Weights of a small transformer language model.
Architecture: LayerNorm before each block, learned and rotary positions, biases, untied embeddings, attention and MLP in parallel, capped logits.
Training: a variant of Adam for these matrices, 129M tokens, 7844 steps.
Each number is 500 + 40 x the weight over its row's rms, rounded and kept within 0 to 999. Layers, rows and columns count from 0. Numbers have three digits each. The size before them is the row's rms in percent of the matrix's.

# layer 3 MLP down, 96x384, rms 0.0882, rows 0-67, columns 96-191
091:495459517476503462477491478459538545474465469400483530533453494504504527479504563481503547536497550535548509532571552532526369481453507464529491555486497559481536506447518492505504441511537519494434448472490500502461531472483511499494506502528533526417497516490494587480552416479530437506
101:498487477424477472519474480529524478468547455453443486470456472480510517487425508430520499452533471493448494475493468470463527502511455589557549451574501496489548522470495492466472491450514471508486495466556498474498480564476436546520481462495470494477495509379541477495514448433515480437
108:435493445501511427484443535527517463463513469511464488484415434541505483456462485448539543434555531449583525450456534442518542463468435497487514452475476478498606536449518449502417551431535470505474455415462502461517477510432473559552437448469480429522554462459487534511516438544464488448
147:463517461463500423488464483495558476404553431504430481486438469514569529470459469479491496461567563475518513494471450459495485492406452458585537447489456484479544488439498441513448525455550415486448404449425444407513438517419470557547450452480489463503506450456450530510483443469443525450
098:489547510468489520520461520526522468500485481467493480517528457520461512466438543461457366515417483474527510414468440461481612458523549474485497490489447475518484559479494476550464554469472500508520447497456470513461464504503473490512506470489502452553527489634471452507427543568480532469
101:557510499585493517474546505558507530528567562559506521479499499557438461554556475564502503482528492480513446508532418495485612547523505498454504516533494532526496443572481498448494473473518433560508572486504549517489494552497431513503491519518451540538514453650577489475484494544469459464
089:507485515553397439503537466465488511489508564471498554506499521526515500488506434516521526499441524484442496510527420551477455470533517498480414531519530526476516588558537539520504431539491476487530517558468560532460526477530499445489559520504458585469460556486493511482486523439542400487
088:486531479455531501456516515522479518516451536553458503432432494504515535543525497518523477523460471585477489475538476508466383491536561535462557523528456568506508498519508502460502465506538544590490443509552481516508500552459448456466525552486475533484515532613533528472474538541518516556
089:465535524477499480469471520522494504586555502561504523518549467550457499460440553469453465450466508477487444430461474457545487477482515484466552470488451444487441524531480489560536504474453458527514493514458493465536467499480485495501456450455502433502448475643474400531536638504453521461
135:460473459435477501521438505503477478523508425483414461423467438497523499450442511436500463484508527489449506430445470444455460522447465491534546461488486446422542513422467432516434506454478468471422465453494412483528451510440462556549456441477509453499440450427456508530507427437468493459
094:450474454514443473548461512573549488549470490449492492443495452562521494436443535465486480443466429488487484415439577428514495518518460507567454498475466438482483473495500479482476511475493501447506449509463448493512444431467453472500463443519481448509554466556424522465492561535449516451
086:497502462522467493498489528527455478450485504516510448381516568571576416506510549569489554546540440553541501524504557517442471465555488471469554510596507499495533530491471535521536493519463544511471475500564505501513543636529474514446504547511523503526511528566502518527504422443467503561
085:534470455442464487440510482488441477493471470476451458454513535497459497500488431461510477541490553614540506611523481507500504497533474531503511578448566564513528464519546491518477596543476528428497467485535439526537490478487569561545535514473489554475570567610488564465474532487538422560
086:497502613514514508537524524548557545508479552510512471512379528517489514505505438527489522492528529519339506466549486522519493436563449460500505517487508480498419574562520535522540551516584548487569546543480513524437506508574528533465521566499491493507565539603501559492458528541525531553
078:526542536472426565545468513484438449531484440496490475504539490399490511479571458497505572531464558494465502510542499517523617446527554432518590500484424516473479467481514485464485422521484424472497456490570516467515458481517532566477512510507523495445533491372483529523417490527520445485
138:506485539550467586479509494487533473592457573519560489477549535485429475512550514506497461537505462563507455535502569525552494481587517495454481596562525520544476497549527533516543532566478584498586606552555549558477537510544559440505545568512507505495458526527540452501533562519557452568
083:504514442564588495594491496574556483502490508473497514444530516517468482483519483529494569447500460474467488460473467506481582563514554409460462491475503471437468450498440491517484506489511472574491506465491547467460507539564509551513508481493502519503452491436497485514480428513430425496
082:542533526475485486478530488399623460495543469472474502525452491510567533533534467480504506500499431512563463589499477489534471458451404465593567441506514514491511493508491485445413534513456510393447494458408490497506507496491528524485485505513490532514513471439525529493483513575420553489
143:415527443406549443513455487503402504463456416483449479474468430534588470460427510454520486452527527445526505464477523449489491487471472477495512432515492479498554486407508437554448465438516490529441471426455418466512451485427453583574432457490508475513494448469461548515477478483474501460
130:550514532574495485502562464464531531468456562501563496549472565567497538574545497541518541550490584480596503594548536559512415483504519509478454546458565545505437494538501552503588504561514517479542542561484546527518567469544556490438568548558501575462488529476526510488496577479526473525
092:491503465507490461569472511427514474502452449451520532521418492484520567450476564496492508478462507461481502476487457464517485531444477468544467477520475454489575466448511450517396521453520458487479444464487481457489461429424433509519446484523547451497530473371448590493503423551481540439
092:559538561551475541443536473490542482511530482549519491546453566525523496570533517556520541557505494521506517558551500539518423392469552485477558535546497543466510515495479541398560486516516506445508472541397572515442518537506528535483577521578477555502498548461517470540481441608520485502
100:552509546535546539497506500516496552475505518603529472549583558524491465509542507533508474549466498599442513519525532538515450479522520473483453561459572498559437536535489540506575536573538523499525582537498543502502566535570579462471553541561515522516485541572541465460508639505537488520
085:540461513504383507564514477396466478509574529541572552522463506465521473544508547528483490465437518454529443538472475526452528525455504513476418449524461448509549553560495547528562504500427466460546505520464509492467538438527470466531540493527520521517587499574498509521515570528495587443
160:548524569533451559503543525473506554544522561500557528524553544483483473556564516535501509553530471554500498556538541544502544562546549526450485541455548522580455495576508577502541547562482557462547531578517529552510558520577553474489546551516483553481501556539545502508498500520564529521
083:484467476511409498487493547479524490476583463483447460527518527489514529541542461499499574501544424510514531528469500461512452522533484481564529470467545534406540501447505493493551514456486514503457560489471522535552487601511470541545455498539538514445534487391529443538503426510504517511
091:569506541511514486473498485407496512440574514425491501462544511453553487548567465470501588542525543526433496566520504525492543491477507465458494533600591525476569460515476500504516477531464492496483515464528504512454557506513496447529561526465489572490508525405568506502494370519569490478
093:441574523517566480497488525550516545530496494568492510583499467548505487465491478466501478456495546413645503478477514459545562568471479507437460489532471489560536555513493499553450515496580409516527504484526478480578449498496485527543493497574527455518508477559464539489551559536486563391
084:487481527488508436556476504482644504523566458508479452514503496441493597480501559469527457474509540472482539529484554493539538492524501492535551493518488438481508515487504502499496584491477437513498487478518526484585448560478485535508507467473536473537487445567468456504563505538495584476
105:552486565545525516487564513490531552491472506501542484490572553511476581511575523551506474571506509500532480508489514547495485476538521484476486545549485592524510510524517542450500505492543542498510492538533552546517575418560517518516549551536508548492516516539550566514448480448573446534
094:445468436429498483516500492523538471517503487532434508478454435499500542468458573472506437474470527488479518496436515474492565495462504499535510458572537504552510524532551441489474436445515493459531494487510420422456490464417419451492460495574462473523473417498457457453498526543485458472
099:523493537530464485543526567538531496423531559515565505500462550531496517504550554515502533505570453465585496443523539542488501487541482511534483559518492490536431466541523528483488512544458542496534448499553529560540572547508588488402532460460508501499535563518496538522562478574560434539
099:442494483394447508544466494450464510468504477431468499461507451530516499467461454432466501476543463525570507458437420469504532501475443521533535490544464499487537520480478474470452520465587483510457457474479446482382473473457453532487488467485482505500497490469442570543473456459476462515
094:482530532472519457462495536468523564424497532473587512504457502459474553529505521486503445513555558529434464514487511457482440507492522494502476509456418507501439525526518478548520486519511456497519483510512508505538447451474483443421474476388499490527454493532490501513561461597460504536
085:501502518505586470525490502516550501568508509451552469473534477473487527504511516498482506486542478507481517459478550500513447455493482502449457444563451510475493475524530530492505549492397458585507482514602498494472510505543424459506443477478499500519464476496504391489515461545486487496
088:540500503538541541500547502535611487541540460507531496523498534541546536553485500519495527526465474524539537496533503523502428485469470509548527509526566484551545474442503522394472460520502515519416479491535571498578524508520491533515545547567506550499552538476554519505503497467531523528
109:429522486412500469464475432500507514501418447560440463487463448502526477456479474440515438460486462484488511496468530482532466536412473491464489467502468514483527491465506450545423510476488450491459466499472433462479465451452429496552441430544494487477477428639465492504480579506467464460
084:514462494507550581483512502537431490444420492499485515516509549483465498512516476520505358531530492471447510486546516535568561552501491515534529483494499501539515495472494500502461485525429548487493495470619511528507538546515483473549492498480511537479568516654556472481502604559517516525
085:510535487527437490479465500541510487571476527532483484505481479528489504474528462502545344510581372492575495468512431487456454484484521499498519494516510516599502497507449499487491475568568492460521554515577527513454509515542538480588499489517506510511443505687561520452491617503523527472
085:534526484492453532531570478509488508453510527485541564562464539497497479564481531544508493523509507502506472513529459530527494520494568493510449485509510534572473507507506505475513485574405522467550454573546569502516523454499559493496530553521506561475485540518519503486388567505575506501
107:538514491566507510509512526530465541413484523479562556524548567501491515540546590529492560560453469547502481494525567504502534538512510508497525539512558528550529497498510530482531523526472555481492546536573572530466567481558560458550539582510536519550543569361560492509446458463545566573
117:562528521518521504494525493490471528483454569510549515546569525448444507530519474526496485546417564551489478503535459545513501463543547504513491529510523547504438539543508547502594516530524536498554541524567535506508562430589503458453545545444512547502453541471577503493531487573565488583
092:506464471462446504474554562554520483567458493511426461572520499494484485511515477554512606508488485489412519549513443520481541489520516479509484485527524572493527474492487540486467521528433535479464465510570486544446494487491506525515485479487526562475520483421555503582465456578511455537
091:560481493565479480580547529565406503444554530473501490504491535555489447527512484582512525500543436500504557526548450542457456502502574514480524548506574538517498509506482463491546554520512553548495576495510584484518559543472448548463524536517493537521508480428540548450550415518535467546
097:494519471466462461427484524529477561504559424513452467469409469477520491521523355475503399539528525487483512540514482494522546497409483447561516503467551560541553511438463523453451545457520476483471499454515503481512488498469496557541488479532486518545532470591588395515491552526541493464
080:513480513532445484496498502446453474543530529527530533476528479522411564464537517527499545423502432505533473495489503483508486522465475528493455501502479459537469484528461506521524535482460478466513485469580456507565476494491472419454501501489477528543498503583471432525538485531490556469
089:476499482508504420474511452438468491445545508475537468433576517571469506471521568547539547427519447438524496495457534477549434577490504543479520464481457462499460484526540488478449545535498525472508413511424493525536466599482512528500483493471496469558543485516471440500507468374427549526
100:485462494487486507562507506512520512586535557503548588609473468411463444502454453536498545482472550479445520527499492494540554503456491496528445522421546485480434477550510504427588521532451503479541504556494528490501484443493521493476498512446529510478509497488474471439562498496486454497
103:488513427499418517486499486501448502478564420531452500509436494450500439497495492487511547522530486503474515520523471503461529447445474524508577446510517515478550460411533485501469481509515520456426482418454462480547522536439518581555469462429471530483476504338486552578461454415486500516
093:452484496626454493487516511569433545524529585454492561462474503533443422523450498507490443494481502528551496494515441484515608502513511479489473499490536460545422409558490514463511572504460536478545505548427496508494495534529465505522485513513468477503493508436474544523401509541503547508
087:534526522501518486485534530426590475479458478489519535584529576497463525535547491556499507507541505527418504604508569510513436501474492478526485514499542487530523476521509515531497506543493517493476490505500528545526473544469554498456506543517500508521512539658498470583453512434524557533
103:438438458429427508499466480530514515526432441503436504464559424446556475480440487457504455450465554444476477380473512448475522470498524518509533446532451479482553499437483432468495434435464418492469464473551457463540456479475437525546476462509492450471503447549471497488544516485514501469
104:501525505598474519466555460523482553540559578522573488547452509523473481550498531559476539515522487507502531512563553544473448489544520484474458537471517535538385442576524544484541533538504519512560535531511517547453541535542480480416528552507471523447539522435523456502500533481531526504
097:518534530438592560548502489562379546485457524454504469443560521394562508516509494496459356520437600534441487468458582513554620488494503482484505490514431471526440529533469511552576464513414488513544519566421515465594519415514555547509508530478493462500515522585481491486470565525467518476
104:489492485463476482518460498504541510489450460499472443444421448464523550462436500446495491458497504414431509479464449464452432488466481522493546481457529451465494463491490443467467444447500466536453468466421463463528444484439497537543468442489501487518474467501432485498456399447457499508
086:574462555529464552465502483532496494563481493458518485530554504524445464522480589492478487538419527536547495537556516525509481433515534477543485547486561558552504534479514488538563509522502540424537519508572502498565539487548512457488531558548536542406478516496553564524423547456550487528
086:499435486419480488497470529509454489441535483549489521535488499477504499464473543455529458502530476524480464545492530484439462512511544493525565481475454452463531506497516501408445532483604492436472475477472456504496499535482519517539488461462500461582586498453483460462487498550506577484
093:475447469391537518433485469486482462531529497445445562563455457529492448452496461482512535468466519513491551605448479453506449506481479538464473537526519493454422519513516428485479527429485412453509568470422477451391443542460497492523507483462484499490564463404471535422577416500453523494
114:468520471466457487532484513545444422450482450484463501466496456515543508443453523466474485470532485464411496426451539481489516472474512532535510446502402436485519497427496464549432476435549468529458452478460427462570469446470414458493483444440537447543555427509428490482459486425475544457
089:475538467507567524482495543534519473489514524453550553606448454542468509462469558540501492462523504502558527499510433453520473479495453541508465474419498476482417574476540435512445437477522479518517495494425507501515450510446433457454431491462453423508636426445466541474536465493419516506
103:518502549526512597507514528465430523506517488508539507480495533548508434541540516518490523576527505562556516568547557528487513554598509474459569568490598563508519488492513546542482432563468568476465560541435530561529550564530595515483572542436488522511485568401506511443432404542553552568
081:546513455503589471498508443475537515504534505570504502529552505550566515554503515529514591520506468488573499451487492531513511484528528489479513517581530575499522493514534482506550443497497483573498510506564535476420531562454468532478524558527500563539505476409588481558488497484534449459
082:544481466476489524546527435455484516469488518486551488522566524521469472524474516500480521510548426591610498499524516502565446488534491480473469481566479515518487566512466555497543492540463522513504476517549507549402524523521534472499542490496468493456458565533519415497515583528510523543
101:551495517606532515511526494477533477494507561502503509483569554499519488525553458544504589550454547547512514525563484556466566456496536485531498552488553546536465474509481527451576489518431532488499602511539565549486541535538516453443528525501511560530490546488555526473484490471530543528
088:497529515535566426485513496433451556378493499472518496538475501453493486467477491508514502470461611418460491572504502473468506458528480534535515508452532502471519511490478467481458457498533429425489534470524511471545502438487403522523472499485508511498453454406486399498517425444438425521
100:504548461442559480462466481507451499531520473544418536440434431485453552462509547471497396436491495520511481532461544485512555540460487503460482474536456489540539464426519505514456437459488457553486551496528458472476514526507503539565443442507535484435439463639472479496526610517541449502
148:533480574587498524491548503481487497479479567498553517506545547520481521544592469550487473558480519584475502540533491561512501504547527496440454561502546550567433485569486561459558534561512545501551558527528550568497570490576557458470555558507513547543485557615552529523457509499549503573
097:551484528645506553505539513439484501506476548486574464547467567450529446555592451561528515537458457537441505554547472548500530545545558510468481537452559562532440522498488535494577499530464510473541552549422565517505539484563528495473522544520470549480450548541557501507498501507527536530